Weights of a small GPT-style language model, trained from scratch on English Wikipedia: width 128, 5.2M parameters.
Each number is 128 + 24 x the weight over its row's rms, rounded and kept within 0 to 255. Layers, rows and columns count from 0. Numbers have three digits each. The size before them is the row's rms in percent of the matrix's.

# layer 13 MLP up, 256x128, rms 0.215, rows 145-187, columns 64-127
116:130103095147129117158139115165131125118159115131106174102179169148137094108078114129151181181128134137145130124159110131109120138130122116146089139100098109093121142136150084139112128112106081
107:115143112105117137125136076147122158134163124129142083088090120065151112137141152114143154130136139080158129164147142094150086077122124088106175102133088081111140120126138125131132129094121125
092:143112121141114133117121142140111059123156155108136152094142110137137123143139158117160127070104148133155136141127116126145135134146135182138078131139152134114136125122093147133146121064101138
100:125121125101145127185175164120093094128145157146112157148111118087143132085110142119157131140122143108132111126165095115121088123112129115097127156127065127163114159171095154130086162139129116
107:147164142150107102117141136176152137097141157149122149106132166131090145149128154146128115154137119118125145070072150151122132150155134152118108120101133098164129127135114135127096106102117084
098:087125142137116142125128100154154134129128099087132180135142090141122096158160113124135189131131134094112069155159172122117136127072120098101094144106114113133141132171120128160142149151176112
093:139156107121143125146159142151155134111150135151110177092128125106121150090151176144142117098155102132138154124153139111152144158108170132173125158136127072143153113141134174099126142133142102
098:092134149153133124162132130150154145135115128169136106124116106091104105137105101121142123126097120136134167156149122154104131086091120134127194163138154161140097066137208139149119166137109103
108:134151123179130108152119137166111147144128111142135141093106127133163161146105147081148149072118148165130150147158120136115159122094143124126120123136119129134169137116168091152146164122169110
102:136133128120106142127124123129130144140094168161127148125120139097127166141103139178139098160130157154109126124154179150107148132155111176107105139088140144163129095134125130127143142119137165
095:137105089131141156103142090141139125130104128120097151108128115141110119088168141126097154120132107121147072109152131142123162138136125162152123145135129144119133120107098150148191121117117131
091:122134139125125114157119148125161131124118137092149117105172126152143132114138085126113093128188111090138114110041126140111145135139120096091101114145132125096118142174139125109073148156156151
094:105149142107133138162117109135125143122127151095113103142128145128111122088136130134161115119138120124100131093120104076185089114112138118127079104126108109163102135124138151135124102106111116
095:184100136146148145113154109154171126110150153135140155168125108161128102120145165148171143139142104074149116108138126098124095136138160092136122158109152118167089121146112158109090116132123168
093:101136102121159105146182156133121110115118136144110114089137146115150146120182124152090087149118103114131088138124130180105152123131141128135110160141151091163143100117065063155116158147153097
105:147108150139145134122141122152109122121137146116174099141188105166149116114101118058103140093106118125109109148139104134117077118130122106133128154173109175085144120162110133143132101132100161
104:088146105107098128154111140126087119147093147173159128069103119136124146122137114157141133167128134147141131126125141155160130138111116101172122148082144077171084109117121133077114135139113164
095:137116117122124139136124118112130111133153136146115122128123113133123128178059106141155128105121165134129080158173152100104109191154130151130144098148111155135116162128120109148153178124152124
089:157116120146125166115141121146110103162155178094122113106114120146137133113128134126153088124079174103100109131147143189108110165149183128158127118140153162174088153145102144149135099149137133
112:139107174142119130108111128088091137158077094155154130127131129138116166136154107115147125112138133155101144130112106146133143137107108138146154119131134153114122109120127149116121166148133101
092:131145099137101110142135156130151134094139136112142101091116152120136162136144138134078129117124135146148129148122087164106129145141097143126144122147108127148096129119093146100118130149126123
109:125107118165128163138110107088141107098126120136138103109134162155136118106097151146145113151145188143124143208121153136157130112116147166117127127140089137162124146134153122122171167103125139
098:103133104142116160117136149129123120069107088127128134144103104122119093078132135111169091103126137123122156154110109105150114107174094119120179186124130125123124121146133079115098144142154112
096:100110113154160158185163145161128153128105163125095145147123142124116145152106158177135139105185103109086112135144105139146171093092171160117157102158123135145134161124092136159079159147146112
097:153129101113119112145105101206102128135116109159115120143116141102111107136151123124134133138093122115105127135147146137116174112136109112139152090159097114161169123137095149071146139140082118
099:120119137131179138147078183137140118114147094115117111136157131115116146119133112117126163084116150077104113125069110133142126101127155114082098128119111102075141091099130131121093121101130144
099:128098124108106111094132122122151180148133110138117088132114141081147118130122201138132117124132130090144106180117144123115105125125121138151123150142166128157074109118143149123147098146110116
097:141185117089131131147114096156121129176180132123138130152143134148154125129130127097146148115161112170159095172142139111162113161125145107147146107119136157108136159138131125124134139135140159
100:117107099104093138146152145138141136117143111131077126154106079149116134127129110129116136114103169106164117099095138131111161069109147126121090115149096128154138120145117148105128159143141110
096:120157114114140095156107113120130102158124120138098111183137116145132127118116144115112140117130148138155123085159110118115136118129172117166074158149113103127126132104118133079077085130090134
097:183138133143132131167100163172125145148099117151085119141107160125141153144103149111128152120137098111149123149144125160155144153094097144155121106086111156080096151111142146115112117093130144
091:123095112145118076121146138145123137109112074106119122142093110117155105110140142098164146151098131143117112129162103156131087158138134160156118098126118108097111111141127114182086108146092125
101:099137143146115109134131170101152187090118108140105129124103170104128128123116129116107147141128149090129124099127124142121047144140109104142101134142095107116102172154141139129111204088134146
093:089136076119149149117101136181122150144136166158085148136140116107134157107144130083104103122107112117112114125100139118158163167107127157135152184126130116136131132179134111119115137095114135
094:171100093145082130106105095154120123148111083138147153074122111098087099136112130155118143148155150126144129160146113144143151127137094118141077114104170140141125164133158139116111133134125140
103:139148111129090136140119144113103112146126086172097128122148115162144100089149107112139143107138142142161110110154139134155098159118133101110092116093121132094170137108114105126146127125136133
091:116123160148121114134122129123125093119112132119154140079126131159159172107123147098040103127171125122086147117061126103131096103128128106107162110081164136116116160170131115105158134112122131
108:118137150140127133167163120151111148118101155137127123151124137070101127108099156148152115127151117157111106139081089161143173126146137091108084117124150126160081134106118192106125126124150113
101:130142128137146148162184134137148118178115149139115123173145173144157125110141158103144131089132131146128133136114159133134160122128120108109126139119109118132136116112109116118080107107115065
096:108092141129157137112132069108109098121112165145100153118087080131116144117119133136148150148096106145103087157122171123121120123132132104121105145127162146138107140148148113097134108088102136
110:115135095112151072138109164129159147168106147165068134156140127185084077100133147145147101085135123129129130138129133163189135132097129114103147123134165141149166138145135123107159138141123159
103:136094149121139129133123104146108099097133110109109114114138122126122120116119179150134078175112086134158127129147123115117138108110150178100136131151106149137127135131177054116101123158151139
102:120145104108134139133147089132141141184121161149106071130125108102170181121126170143152119143123097138101133153136124198130101128154131129163098131126149144111120141122126173164121125143112120